Weights of a small transformer language model.
Size: 15 layers, width 128, 2 heads of 64 (1 for keys and values), MLP 512 GELU, vocabulary 9894.
Training: a variant of SOAP for these matrices, 211M tokens.
Each number is 500 + 50 x the weight over its row's rms, rounded and kept within 0 to 999. Layers, rows and columns count from 0. Numbers have three digits each. The size before them is the row's rms in percent of the matrix's.

# layer 5 MLP up, 512x128, rms 0.218, rows 372-426, columns 0-127
103:432532498499491492414525564534516528579521618540475511495514442454466491466527466555538550486545432621553509464505547409462477358525436453405511449386573453548431452506488522566461494512503531467564512492501421502585474471444532574525480481448506517508537458477457484471471574539594463529618463508535506521481531480516427530595383463479500517539523520568581567572513525419478462447503
092:490490537367465547484502503354458472479460509495507480420448537575580469447517513539423541521422411450427517469554512513391424552451539408574523558443495548551560546556536511524524506502491443516524538548472588464557527562500499459573525510487479476435538484444590359555482539484520447492540534463475455474581458425488466511495544446550583505542502597489530507507457585511588512509513
095:445525524543466553504481438458561527483527412498578500447507430426515564499547463558511469555563553538496431560420551490476442391479505626458437472467491459503478589551486491588522479523450536467414542501542529522467534503504452546605505448540414578459580515522527480559586566463488418473440531456543521472504516451447471553535423543349495472518551539577517525532504509585421461548524
098:537412396542471471544444473497545468457531537490436461518522445560490568464597485513484493558484531514430502481486430468474448534486559420433480511443516523579499514575590531292485468521593454483491568413479410402541487456593506537456533515450450452573558552486546474505444492599445477546498461485502464481513558430504565454550509541480551531543487553463455528445505500524532447485422
093:581384540456485576438577505507460528421504412432458449436576431596501506482494529477492480501487484449551594537418465491525523572514493515431538537476477456572472387490408449458450483483502455497440607489533556522506503517539534517514478577467450519507525580487512450495511447493525565518515618506476493552485492457403556452474559522520539446516499444558532400465551520535544517554661
099:534591487586600462575525453514528573506514507452488501564496433453533486456529467560463468458470611521497568514555572486394450532548484562552467506480539553504533459516512552520620484450417325456524476527515532471452444536430427462508437494420450497542419514509475509585532434601503507441500453523534512469407496522426440559534484475487537512429510504525497594568466457448526534552505
103:473524522559467538419462537473489401522466465422409460540468532547488540516477473485511464532485517443516511496603554547397587513507572462568444473523554477620442572545571507455469445517449422436492418483561482526567468454519518490419459462491507473561555576512536500505481532584494471433536565528521497436517518443356445449572456521431440520528474486524589483466480532390604494447523
088:425475416442520500466428491559529502497424532397626547521557518505544542525490594542584448569474589478458469466470461463436530564528429588450435503548460516474481554474447587518499541522504554453503544487525469557429537442438404488464361537472494534472550562495476455483504585470521535511405483483548450469452480529447454504466606455482448589565474448527556504470478420491425539510485
093:427494573503552455511533463576502572468549508466463483475419362492536528432429457445440474552516533554486586566459397499554461479446506444431453488495409571529502505522505480533485345504495430452519485498549533496519419459477521486448507528503555565520501474528476515530485476526544444473452591541459520420362558478480480467534483490474479475470454425600468563467451500460545649550521
089:574475528418472504463579494563567515405457567512467564430547366559552538463573556537363520567501466554542518588506542440467559523535544501534511472471499467476538509459475587455475492484443450567461479493492550562639520530456497494581506490535516580430522490523577490533505432531518442507569507502496586482408579520513464560538421459470567529530523482378486505553481508497473535434465
105:491523464545504412525499414550573480448408483473480480421555478580487545604518498459401473516503498461495495479484379553519448463380522535412533535521496537549509467434458492519504478588517510529463501515514540555444537548635424424512531468422533465482487532412504558541486511573374492444390535558552498487529552495540550502551519408482503543494484456433578545456526541561500466548575
102:440521537420346479499547479529543445409512516530512484430518444518503524546516551446469461450521541494517515470502529491448572493529583432469429428468488572515532450459559519416527570562496469401589462525541463551523512564550530477524467503471361443447522517496537497497469588590510455485572549475594441417560406434508515518438489364475556452520471500551508453522487491428505517438468
110:519545449474485490528516504458499423472458500526465516525506610582512573530559579479579633431545500551543457427525535572523467437636546522482449568412481456531450428622520498476463579550414476518407617539487474457445476452525534513465416431542470487471495525463566505464499471505524492477442476569491520442526517446441468479476475464469517496582481475539451423506464586564422457550467
091:498487481476461456417456487529507531536494538350464455489550551564462574394533490487489599509514552375484436442405541524553500526503492547601614476439460483429473547453563504393482453498473443449461573504453529549467441461507497544492565495509541566492463497460476556540547456410602482422453546519486466496532557533457484546516467451472548498507524531467449546522554398513539450392540
106:480475426517503497509434456497497513466458598490477566409509563462563529538471468544521468491364587486438542469547437460396434549492454488490574506489475489505532527513490502496402529651373511541539453555474525497494521479425465394520389488426535493470496461480527484524537416472485397441521531487531459526580365515481492521420487506517437523482499445432474470507463531564515556438565
096:503554406509532411562557547451491503406429541509485467495467513443427519498470454532555520434519527556512459521485485544600535499485530520591512477496484537505413549539552529511453540445444517440527532528452508484427466530497363434507509501539609364513443399476501480503480467494455473597497507510531466442573409394387452526488506438476603528433527533447453522449549412495488511451542
112:547479414553482541485528388445496575528505502533536505488491521411537506522485454539477588461524527420461482504501467487522563368520572438482535551423449559425536534478462596452414521462454585520412571517531564542533569470510445531439490486559484542514387520476481463527592516426554581568435498557472532494481482481605536465475545495482525508601507506479481453506426501589394487575508
095:456441502512489516618451545469564486408527539492518589430477522544520575591437450505484460435445509520536548396507481488478487487441572581507515487543463562547460534456525552542400461463498547513486473491574409502426616554575551463503423582545485620526439533503561483450536458504519450517444495472438416492519493463557405410420457542506563466478480501438454544471539510440522560456517
107:486483542527424561471468496495530493541431506466646603455509581545473484457446510487386426564528490504538491551448461486484463521507471498522478481525422510481545543492412425508571476500467437433578565550513499530451493459530428464433524576515478493511556492479570473527467424508383594590562547505596521549455457443544497372433590476511530421509526527484550482469530606549483460469472
115:550457585531504515449479547459533549455472561477502555491528463535515547506463478505497442535369479483526520527556491416451494553514580514587416504428463408524561478509489462471518487438535546435442499500533522524467529538432436448496471437487575525540507533520646561585548493565455374520448568466554513420514534528561451465531539494513516455457506492525421410471532473598630477552599
101:451471462420474526575545504518548503512477530467575507572482494511515546582501493507529570463536460565533527419493552513459427473472477534566422515403526441440527462455507518504492588486466506456436508541460468597456471434434455485499468543515470651428441502596556579517471514533464491434489512501438542464486578537532419423488512507642514564414492492418604525454531510543502543526622
091:458414475512483466535528538476456390508499464436417491499550480468465543456435418473565446481549449454455497473440405495510456460532633534487517557517497482411476437472475481526429430518489550456531493458453545423594439521650485430433468477503435555476499495442467469485421454574489446463547541512444502425535545456477534515602434464471503565535476539483517560511431610443465588466512
093:512498512472462470513471526507520466476551518486511367474494440438486554479473515473529385468526463563448421525507483483515492425487596512578490448501523546456542629467477444522485518581476482469460488480453523411440492497541437424467393519509487554416389552525528481561427473427351527490505483531515531462431453617440450487406435482485406537466498505499524505546427470517446498497606
100:565503409566411509526437465565525500489400455440459515473472491584559493434386487464451539528497486442540479429445444552538548516498484472482517540454503530489519490467528409520487406529508380529539493525481456543489497497490446470480559597520497473567473519445491507526401552548520540577536500554453411506597509495523487329383466536524512471511498466444532607511484453420552544420500
092:483520495453384407532493594488487372480507560485420576526482403464571521553429539508539468453581545531506440541499547499421416483454530461480392487521498527536489502548472479514531523504432501418543561500471537496510481495494516613519494555442491598565455463558434520608445558522510428539428445452507454450453539523545465420521479497425404602542531497451516576488486464482452496467441
095:531579467536489493424509503503487436487506485538504493475579517546549505488450610538546444583434452508525550626463511494485495432430490596408578470476460534526583459531369510491517606491499605451538489574446590508538587529432479425541445549541447497449487505452460491480456533479432474586462485513514527425483523457536467514521566466646490526449500529560527462468538514480530537584447
105:597473496486587573550457438466536535620485561537628517526441460488460571520458504468485490545459477550490557538538485481457515514484493453520404574476504610510459396481523570513479470587528498528469568431558520479655472537472445551458539472403504555495522502513527411483459495520606449424551440474487553484529523404449486487506525520527524450551368436502552499484530515523462461525529
103:477458488504448541489405417484476468429606564400503448450516477589520547525527587519580403415505478600529530446472472498423530483527549533556470549447465452509460603467492532517488599576536469446534490499446511461517560498494433523492493485467625490449401549604566413512548543534497513521468486514511518572444528450518515481440533528527538511524502534453500564645506574492461559466539
108:503448441489561568490518518436497498612550583461512544522498423536478512502470518451402550547592510548514468466568461417435509489568492474590469541440555473492503425509524424445511573427457383490530464505523532493521592522516526523428546454518481488495513590437631585496511391502479480478566479491466481501466588503535515501539487568547424450554524469446471477472449529398602581460454
109:477528494503522608506549524507530469425455530556408482468526427456505485415495452478471478492580553508476410468570431522516371400547571521512555619543466467586511443532483553487533434460507554414451490594507463529440392530577471571480486509436501513570552486523472578583515483527439459470535472487478502442477540531475475543515444569544487475458511516468511512643510490536561576575444
103:467563553540481500398519559490562456568499561486443543582472566449479596444501414533552492469563423476600489504532537499543467475500505574442477503566525487497540413478394517479448535555391517482435571475432510534518464501401481487517439550557383571451524496585568588474553397447473533547465569496490478544476456443541542543458487466501514492502548499513619536508518499403498479545549
101:448592492567573502501502600507489524452494447446521585560464519544500534466537473440484494577519489565501434484486509459404464486506513522455500518479536468508538438590527468468411544480464444529521464535497502412520543538520573536431473527571428565431398567455522458457483494530501534508571594409444434357545539486440504453486439500493446431466565463644453564505509553446566505424512
096:535428390454509505510505568478550589522437509532578495533576501515484505502475532487561526419421413582582538544470544538440578452496528568465424477496468454361413514459422443459520621507484572514430564492537511494451457505423509520542515448560440528471477505535523585429494432484583461438499454448473444484508476414446501506474517481520510427468528576489518512403566502461480402500530
100:425506391512525507506538511473489616491468495465613536513534402531577508521438443429518494578423471521555568517536504491581477498457550516521572533587379485450543539485502458466514559470501446550500568472533580515558485471405425441507486555471423411562469589489596485591505428565477545453502515499514460488487484540412429512455518485553467560449435508513518513613533516544548524498567
104:439499507523450611579435507475576485455554546478480428481482568530565475523523466527480501470528446496366480424495501457517544524435512485530493424430513477429440514553653512556538456615523522465478403475482473454526507559556532477523472491525587489508569539472478500487480505456481450406547550546593533395472504479547442459575474474490498509508540494574366508570430601556482549477499
092:506474467485518470547533452559560454482548511521493472406534527499582496586446495528468383429411432455505567529572449504519468486483524535514467547463477530540505521470470570475404571436494538544541510442522417567522587616441378522510435483441581545530519516525559403472562475558531497567493549517453499339477544428555494401524542537502548522442512462473518448467498569526473540486464
086:494579480443546467501470480459476543518483492536484478382463488585567557520448524589475498468553496452490502414467499512505601465434620496479533460546453471443536508487532493501446394535489467537471475462463534577526474470563440559521492481502477438599486540423461437439471611471490481490383435547456471607474527528462497503631446417501399486460480474524489483543461447426503492621550
087:535562473546511495531443491472542457534495446568519458594498445492435425460506459512402558488464529461584450510416409401527526475532446445470545451394434566486504500494545553400487460530512566447526504519566474443525454428502460612531491551523457543552506484481462483499503567514447408470551517414467439420579582445552488572608502551514558408522529545509535498548435522535502530549418
101:461507470505546449558451440547495471487456627488465437425554430544528545496451488481387541556543526588434541521489455497489465566462551511494516480564475469507502402425462610462519445596595456568487604564521529432476456501476492618511535453457472562548486479517531496593493402484529526625486491538474442509461466577432450481530521533433493420499532504524515462448467474541523434418480
104:521578481508447500460589516551461528495498585485438457461494536562555538414520463430572461512647478499469455538520559562440580518373573503558517570582502483455455396573338452423497477567449480477533542564507520515561443552559531541469479571465477551481463569491537498571516514496529603481447487494427502472516520485435479481529469522483442452503465507570401500546519494513528483490546
098:513529484534535439397519529551566611592495568471553545504549411545486505456455395450489489460517553448538442459513575515481460457540485586488565583484466525490474542495516510533483566496495484449526387522512516499475596478461531482476489464520572443490486566443549600506470474524534455468429509505617439446541560488572480594495450503456594492603541479585546559550531449376517529556498
093:468494578393542397533495526488545536432492467525417490476424476487493509489470567458441467429489455458525477502465441428513500598521537545534558401551449496535488433434464549422528466488495535438471537494512411417566507486580493374512413500495444568518444547474448437496541445524486504461532569505532476473374489534423595560503458476454441555524466493525608532573570555510448487570524
107:475518498509489553495444502460503519516480554480518453420605474483558507533535372503491462535392495373497479499461540551575563518569461530534545538501500598474602617548577475477514428485496494567540556490530470465433483484530389456474494526491505457489466523430386467580532484485573509513526514477533399416499539509439563555482465519530522544438514432569399425494564504461448497578564
105:416482636545460551516608529398522507561537502530504458486531466484457462408523551513444575570529467431613470516564466462479467534468580540449439519530501549485542417568512454450513533490490424550531449537487456547558445462502491565456440515552472549458428563577529475555408503507622444456509503466523494534445538469517479486489429594505534494479579501502525520482629530401515509430491
104:483545503507382515461471550488581504578452481585562486472397369495548502486471561509471455417519544555529435538519548502485460424476512506513474374522529551404532445500557555546571516526482491434449477465561503545528402452487436456529477582587442607457500562498507423460518525471459507499484526391552515464496527452473491423471429523459534473443450466533552489600549505588456501517566
097:552519504456351519456445510560525577498450538528454454470525503494509479517472610497561448459552510416435523490490479517500596427462536482500524511493452487358501505396518535524486534499548490656520513489519596537462429552479448566419534423390613483498438494468515514500399427501515497533432511582519508554581548476512419480526488388506492471492490474439471493489502535466558495530514
101:441483445475437471470552472525560544499524512556549547495497480465550512472493458459469547515563483504495544528542453568515450499498486589508544542526452469457488523490331541493533590503495458391513598577439500468488579442483499559447395525522466525451518567622499550497551529513473506453464582507471477449483479491501443532464572443558415503440508648397564523448525450513426497554610
089:456492483430507501515464467460480565423461502505421493490607425572473484487452504404544542509401592437546618569509528495530516527517441522562462572517488469486507506603463502508498599486569568532487502591571507438559508568541533568510498534464492520444466482488501523398500522513384472523492549468544372419532500447450538430456500519546543445431497510524502432431538524427589455417496
099:587458458497519423560480457482512467509443514414517460534503490453531418473507468518514462482571546617541489448621483513440499508608572456576494461499546504659423551539566441506501563579494404477540508456475424494453460473495473516467397419479543482562466541491514508518517479560533478477525506495561365395470506479523425543503511508546511526496480418470525625499459423542486480513465
114:482487486591492434618408480494525454493517563511521436522444476497506484510575515569441436436506604495495572407532516450487504506515491452525455508579527497589516620512526586569536449487430473449459499442510472484497421571513451542521504482491506499579519500547449543518620508596556379360480490485575499418527606456477537499446459545454508455543517487475469523589437486542481516505512
090:515505447470578547464485525442464482509485507505435547560503414537424543559527558536509577563486441571511554445488527514464523496375456510460458479509412514521537548520484535468514643472455544523471535522479547492558558592488471506511544497559488523427436465410533569361432540503498478507570464505436555551546540383454573460530509489644439460431482528472495529409524529459579499459518
094:511424428585505556630472457423494516540567429522462509524529561433531551510547527446437520563505461466563424437388532503418494526501535476440465448469457453493424587458454523549430473444447474425393562500505497458546511454616547447457486561539448549465546521503571524397509460524589539484541467476522450502483501499440572487590420552530490449556505450456597496538506491478479520478535
103:469476441527481558440500483530436502537524606465383423538526543520545457432557442481514394522547548447550473547535518464575626489415410529519607553560446472510513441515443500508520450581610461552521563522498505379516510412511508486516530608474488514492487569491549539525508528522437586574468572527497466536512488453484507471501513376470526474528502414557458513506477474458451458575519
094:472498485447503521491527478452502522587402510505403407504521474513525533442523398511647534417476508515559451401585485486493496437580569487480534504541548539567473503634455506456462494498403588548473606516577461528479462522433520559479446472499458531455476411543487503490462537535509517508404452496456442418444549455439500497492533535506563462480529540461435498546422488486370489463539
108:435443480497466568497526582448581521525492499501464551505478403525578445470524490494402372463389520563534538528525511563441484508474490499523521500533479503510530602511550454489477444464485525547439528427528543582487480541520475507439498576399543542511449438587641527560493442553517515490455497513506510488397398538557484479491548526399562448462546534533498548497549447621487589508566
# layer 5 MLP down (transposed), 512x128, rms 0.187, rows 372-425, columns 0-127
103:539524504570474387460517490458450457515430555497490490471491640494525437430481475569477430473512525562476494514452487536584570374469541489392491393575620371472470494562461480468478487492433486469475488491495528511442513466521481551490526438569539406587534526514482541469500418476518510555556492463536442569466511479513486595591490576553523466572436496514475489511455527520486386481556
087:531541455555539531485488509600522506503508470560525555606570461455365545600515542507555528486485526568565559500467474521545549452547489555538471502488505447489458471520514414423478514471512559476473464526485448556427547531483542515481535468534496569554512562583463574396544424539544518398568442523546548448436549611484493432520478531398498517516519418547550457491453478548418527513359
097:534521488548581552519469534472514490473444368514569569602456477404539591490509397558525533599486546532504490573395495529485408461476386518425483515492533524531423500469484443462568479452532513459426525488553471489532562470469571542452535484466525619511599541513441494514502464500434473542413495494595520349493520495444556473540466525515474574517473563511513544438515505494523525470541
100:521527623572512482438560596461521455491531497457548493554422452481468561562506491451490435371534542635390520451511528457546460508515513496474522475568397497502524521525517496465537490470403584478544542502468489526518502547485501486615494516450442531466498442464495449504512413446494501553406466507494447472427456582588493499481362464546408485505578501400494513532483406526516506493525
098:432631443547477523514466492435545530517506513567520460482445567499493498639476377516523457540509509510424415492477495501549537424559535570538506444524567562483594540453509521538492534588487471519534392535515465510469526423474489455498531381522528544487472487525470503439494504488505401510499479495495515435438462452491457497524335532511529575435439585512469519502540630489497531478401
094:469448473473493515530528458438495531499442461637583476483548496554499434401524386500491494405427442532567409529548444514528607546550484478511524504445545517465520497531528492496539546494517553573591437431541482500448519453460432530445468546384507558502555535459533430491562491482583544533511549463495369448500501571548507580433516563543557485514441526493468500561475544479395434431490
108:503448500480523504515526539466520573401582523506479595470441459480507443560441452495429501527463522533459500462479522467580445488504453542444543502458473561513494491452421499562467520516526493514451633487469489428525587555493524614564523457489485469441463468508523516473532471366391410567452413464554486471396443504554626476493516538500577510451454544430487556461565467550409452502424
092:622487489482549427514475546484463522529494525397456487623447582483419567529493570469537485544501524462407445505518564520558525477554422500546522435518526537421542510455545516531538522537474527458620405580569458493539523500551443447506496489467595417612461431564572567533548520526510501567522522482475513507509369520505457549458532519422532456465474452494457452483409509468431511432528
095:453465485510460462463470508516470489516560494553568605517614532419414455538458503544528559513500440536573518453559550496439486559500445587485506521439624504435416481516556565496612517470531505508497563430470491532411521584496440438397547442533504502588482509496509409430493421467444502446451470416470493463587478570532555544527542549555562490527526558552507483514577488590555457510494
089:553429521515530481509519516532482497445309450483470524540544490505416411481471530476399552516492527400456528562574570442549534524514484503550562527419521514525443457445464417531487496606523476594454510510442473558626551418514479478580523484494536575543478519516410531408485498560469533512436520468442562448496483536552581507510492464497518476511471480491490504583478619435566479451504
097:434472495561540540481538484513511528439516410550514510545402466493377439598442474534509601551412532493466549567578613538534540447543485476415489389495490616489490535479524517510492496519564585455474548465534510494513466463419521597582502496563511471536503394461523438538535431503543475493577482569464489522477496477453501551502586459474489528429520432480502503518395425450498583447465
093:400423512515476558469551493496480541502461426468669542520460605462472467510552535533456567431444524419608546554529545434597519531477508475457583510436482431441453435497525445610553484478550499528556449481464524486488533577439481532476446462532542571618530474478521499549575489433501482463475413538500473514447451517505471438512488527545495487552419540452550464480540431582437487479438
102:532443555583505483476485584377546575542508515474499535420481415518488554606531385476506445463546529462415527524485475491445451394495551346491450463525514462482496518477504504561509508473583498502515551556540515563433603486425559467465467577437535509504480473524482471541498513526463587572408536526526478545493541449524504430455537459636425533522463499473583513516459442507577473524472
089:539560457546486495564516386423469466515587409537529545563488470573503510568530483558557410399481484586596476483537532538460519454558457513508366537457596536530591486505479480563560543556497497529517413505490468495538522433517604417469495467515500514602592428588455458462557505537439461508461522437579500431586439485458531466485469488493474552516464509491451444467477483488513537470425
113:543595623490511497464442371537490480534520344467508501484491541470543425429450496481510540488516445497536481516501514517582516432437506491489475518536533484487449474608507450525532427525533520436425471438530478552490417460517574473534576450441540430382493572479482488470432407444439537582517459543473403498424511517592546496564476441532500502533616471445489480456549534506490473496566
094:462455522502468556497440445506499515578578426457451554460557454491463489470530551508442414589476505449459508522523525410402485500495478515368445457496485446519532488447501418480521461542525470517490461465534469494580487424505668473452489499454429679481569618444526494473543502512524449440493500489451483545407548543565548428447449522504413448526499412503505458531468486499516491537461
108:469460528523373516557533423406420526543392513489527460480488483592506465553544506483422544567456561421456459578486534454491504474573580448529505487496524478497487547506469540394429573438418523555421415526602552512437502436500487516505496509565499523556431447472475525514616529439554507602500547484411520462442467442512556455418527514507514534442478493384459467508531531530501442501522
092:586539578590533422499556543576465440485562442490498499493533545587537503664533512510433501431615462458478503541515482539497524530538515511541627550465557479496400542565521518546496575478529421500557414445492471524498479522501485457566585538458550449424451463524441522572455506524516513498559513475478543419480465494472557526504535429506478533592533538569585462508550551561449400459487
113:452483458535538490505507561543552511554492576461582554609510465417501528425462540537362528498479498467460423498531398539533453484545606489460434578569508547470550588534508418507495479529506481483592537475482423474444455517440468582552497541449511360465611522453558445498524423537424510539544558514498429390538518458458473512542490548518521458497468519466572492505418492507455543536483
109:563504523496436525448481490602501539517460474491480384458482425477529482548505546434451469492566582508446531516515425433420589541564387486592504499531512509539517556567425494530494542462418535595554472505441478512549469505541576448540498545567571517511478518555515466546579479452487575401561531442369491416475505453406556433511534485577493453571456515557513508511476469459545442444452
096:483425527476505540495538521496513541456458546520535631487596584521483513460432501522558528509511540492509488470590535445480460491419486524542477525472446429439528522620456600494487548465422511487431493462475560451509573500499527574485557555446469532566453447537462479497563528606467466469383532472439548423559613581455465461490480513551498555481500482399533544427526443364509466474565
084:541557541516501450533421444565498526523517500515603519593452498523502499487509525527442568495514589529577517526547558520511518551552426444479481469557659501568514577497632498464535559450521541606429504537518485446410618446497621464492484479402495473498506508573472484476548543482517589537478483445537467503488433509545484588440521569519529424488413551526440449477534471537541489452531
109:517420532413475443449467555531515531464561501471445405539579473518457538559482517517437511534614489539470575393468495537573506496500547579506516461458409552528485519495478507566505509540594521551462492533514509497426485555536392630519468462486447549513437465419622472548513419432444461505579494495494465555462443450517387518491530504450496573608492495507544483494496550573529503534598
095:490540505474519463492512537505514514504521470586565501497422497417513542528508463595546504517424482522522572469462478467513459384583375490481534499423521516436522528496425480389568459440494524540528493449560429407527488411476602504569423463488523473424512481503487497473504499461515453541486494558530578422394439548485466504536412422492346562434532530480464432502546560518482600494476
093:546593400483598482521420506539486525527473655386571514490555522517486398428597408492631479495461536483485509454528593490549542410597514498497522488471471524419490527550506596483520478457592395564497475512463559484539489539524447566545537500467499472521521460492530500480588451524478505480478552545497538460480491456497488553481560434487567558457449539444419471515469483481443563543518
094:424406523486429432597486511469480569531529466518506480484428468506467504486592423461426547498529566542449372350494504468478521551597547414546482484497520484526448573513574491474432412529489419468492474452558431488491428440485523552445541501444520524519484478557535465552538442531534484440519485471489507550502466518449537452524449549351475426531473532497466529597531551523426462405493
107:516608528522466508495431481476519586521466440487543604560456501492501440506396581418533541615483492492477520519486493461459485464479488532449489499475485534406503496390418500433540499470435460465366520442541536475530408444513536496534461392474514541535574537536505556543438503419497445513358555518453468459459551386570466543582537577489517484541488478549467513558547514530548528464521
094:480584484570493545540475498493511542514409402546596457509482405442478520521446508515413469512617463476565547539464504538411493434533434521619504514426568433425530537424464502375524517493607477497485478445469465534515574420443448537409548534533450489484489514467524505552479485413520543516564538506399515530418487455505474527505527527490438495614535506506500487407537413487556464515504
108:523465461516518525438592546565445589567386357476508493586531466497519562572487540446453561461469500493439478488475515445568510552485532490412545560468488558499439480500442439540598480552530535424489552497496491492600501476503541569643479415537507552593482461542510389472573563498487426470506435539563510557481453512419571541544532550503485500416523450481535513513528437508490528537503
110:490542454440509570544628542529480473453425473468501512474523505474509397529430429473462558531486508589458440522390404570590472506524487470471518442480443477504544541569519484535550491408368540530515499521446585486388477549496566494528481550549442501515479513517563491527521556554514515413470507494412459534442580478602421559519464538454495543565489507531454512488580484580465549535401
097:447481488539550585498545620542447497508521589519588582521496526479507508576562574483611582555509468416576506578484413475464512498371469496480446506541400514593471486446416470502544461520520452485558578479503518479463509480559428568519393491576503456582451495585480453504499559535479508488566447498514399510446470525532540391490464478443500479526447501532570569487497522476549460514508
102:552430567569467485448534435573500525582439549530513449565518460416500534439541453594446549570460600449467474499578490479465422551518510428568506526469525552500563507450526532473590458565527602578460461416462482438471379473449488467514565437499530502529469492501439470560640495477513489515536455578522451580441410527513536447481409547507513483544424547486447468493552513521481542490485
096:468552514555474444508480453398457480429562461432461444519365528509445540446539440451554439574542487442473514535462431523552421430481562386426548488466481536596571549547543541542494415516506436499561434434485479547530450514517574505502555551453602472518469461454469421570501523498467474488448483473449566485489517550507465547530450536504545593556477462471475478551428477484528556429377
107:461493516518383447585459555417497576468430626469539480566464514570616526490514460427497527477447488498505502459399475514484480587522475491463527463509448460488543541458526494547483448517530482485496515454477521540491470547442450387407428507495591478574618478516607476545564432538568495443494403476487453527464511482551489569460518430545521532431479457450467526495516501438425504467625
103:528466490501557463481487497474388583562380427485541505501494484472432524536572520366477503548522525521592575468436463565546508448528547470554546518505503540599410456495454482461480509560547459532538545623476521505539504503480547483508387463435480577553504469461448452540559557497534602554501500510444521583494480491440610564449434556482503456515449474526593471425572429457470486490491
107:528412456566520557492594413422462467451528462548515543421503516484500484538523460523389476489378497636494446550516455547612527504531504501577510459481442431527439523491562471637549558487568565544516476514448494578440541484534482553510505447458441525584495472483496482466506447482556426495505489434528429593528475493571567565431501503525484606532476555530517475526493556604517466498529
088:535537513528411493600566491558578539529559549502492507601539505475498431515524524357546491493458475569516543494523488503532429499522348417416508590460559508587436514559456499496592557517459519411476459498548582501438555518458539519544450496487521542484520394533500506515585433547520514519531533437522462458487513548387524553431556593494614498461515455546482511471488528540513466491445
085:518450488506585536454490449564414512521519623473446432452494551435594435540460482536471466497490439602459563512521518506478532493444582582464480461544500468433585499499444467598491484478412429533412511429401517491421495531469477462528548476501503432475505539515636522515501512499532540534535502598520479484448473475531481446427464457504447567531450546471578427452526478419425473496626
110:565516492485414564472457488580546445506399429447456410473528450519559480547506469523555526447508541510553522532466457490506552476517497495549502486524556586509529497491478454510457556478520604525512413472501521467571468524474616519491561530479591506541591474496517510476571531437465503468537503584599578407462431470564622547469582503572583516438506466531550473575375577550553516531443
120:521540495586569458472486510444469635498532511457351471528402509548542527455514543536472490480471579545488483601512452470524525458518560538469578571378602504451542507505552499533436544546478498474535487470537530557501476512571497617530522510410503494510475623539502501562418594484465474503566472526506540538513564475543452466513561580438502421425440518469452458516491470526564413554509
105:573453423561509406525495460529542563556451516493538540496533421548445491560501467413514421446549544539544464470563531517413515488437445583492569478496523490539558533513422462401450475545480469505433504523446537456688512422551507541492588497524490535479471496543521470446524453585558399423437545485467448508476492421520543491420471461593523513512405557524524519472500449471570551478462
074:533485447541457604365522537441520497475460554496550537586565493415511496508591517503440560538514593610535547531566529543498490461504446474530476543394607480451486518586573511488405481451502456503554505441542499488458578514473535536482524467480530503528578539554476502466460547527531473549475501525555559537583491539587474520453427554552558496507512486429464391481496569604530622522496
115:421437432423540532484543440579491601525400550522559494465506444608521515626496544512504507518508447407465528509520494455505525517522574584552481515415498474469473506490526492483574542521489506495619489550580422511473464510459394434515467519506447447462384552452531561487445570443498562541554445531541489561549475534537601506493555493516457458417499518426500497400576465440474476543466
108:493459545506498545419496553553493545499369456506530451408450407429486487414483545575427579547423584468535521554520542517454539501538544505546478504482576521525432425507474485440561483416459547477451480503458561508509591451458415518582502471490499604496487525541555498497396454507551433527486585462519442489574492401580486494480507547575441481487455471462542468482573575427431526476571
120:518530475511404456437463595478504543467431552533593484569477395461549551577453578556480446449413477528476527521518526503444438477486525572569439412502586527508475502492524533511490482469551504417432498482533467501524578467499361574556480503560467640520598543525549454461378503446450503519539511437505474557489446422464432457515500495435526491594531449445530535472462514538466511466478
095:442456475550558586460470523517493402520564484544510402565537470372499483489571449472539461549452578557448554451482481460475409484557557495487463463515603494515458465437459438403555496500363425403476443447466447510471515466487581473549459490561489505505479586518425477459583497518490453507514473441478514446448487414505481523520547518432371550515459559519489434496440435479436521469516
105:452555462563553548544384572500530517440433556542524536511434572528512531508477586555491425526598508511488575604527609512557393545478454487474547452449494475445465495527564490516438465476470451564568484527551478446572427548433503491512449512417479474545502406398443510456549520485450503504465490530431561536563561467498494494439563627483544510531534523447439427419557454500475509508448
092:500518535558494443457556525465461470558494589517511520501434562506493540489491517557479382497561436580489463477497440461470512461537492449491562409520468481459498545440552490511468457503442504477492529451387512555345468499404443482522449419571410447555480514487530547517502513461617528452498465549437567553432482504569516477472450447475434598589523462469489515572441527618443513606512
094:468512430477484582513545528525482571531467575533416512495531412467464579452545541547536557517463415419501421521474516514578522482445479606378542470378394517384568449551493491507530457438444584536498544534505441503510516477568508522525547502508484520436539410525438488423432585470488601457444525448501554511559485600452542536510527528509457446475540534539500423518524500434464544493465
107:517502608411549453482501521531453444518417597559511521486512570461496462553543408521513429437468455430490443567565537501451579454499534497452539564498429445492514457517499429505483518536530448498479533449512443447428560463479361547388445554584559526563508542434545446502454464455471481472549479547525482619498453432463496410529448488530538526476469473529478499605427479434510395508527
091:497484548488438456558552507526496597521549602456541507479532599469527519478483519495497433470537562395464485523496462442530463474566554468535608535527485481434529455469525511531490413552554446399540496500499490491517451473462498471462494533429489497520550527566470385538524569511517558477527516527593508415416514597473447528502500438328584514518437528469488475582454479548455479650464
092:403532596506546526491520487561427525483578332471554520524399477486503501455468424462507505499416548446433553533534552478556461526573504552494428521430561556454472463497497432464530545505477535473522381520494486460483503462442670377497528465421576484444510557512431498474504592481469507583508559493494524464514570567542480479457477511468470528512502545576449538505565444442487505505496
109:508468489438534365328584449490490544516540479482444448579459510480450412462528516546476510481489527520589488454510503494537541561466548562495510500546559461543525498533550506533490484536505487569567508501457517518487328460394525466478479492515444495412387443593483595518537565454429532591518538562468440448525491458463429541491528524517426441479438487468497433420541528489472494506475
088:509463470567530470535456487531476470450561429445619545511459520504480544583519452515369433546504459480509510559505534452470423516480461476544439453436443509435620556398503466531540538449602454508557554502438500536500563469517504502562567605434509477569560538516500538491529495526539466523560564520492569540546463573569506523506464498524436556476483472587640478509611461526571493579482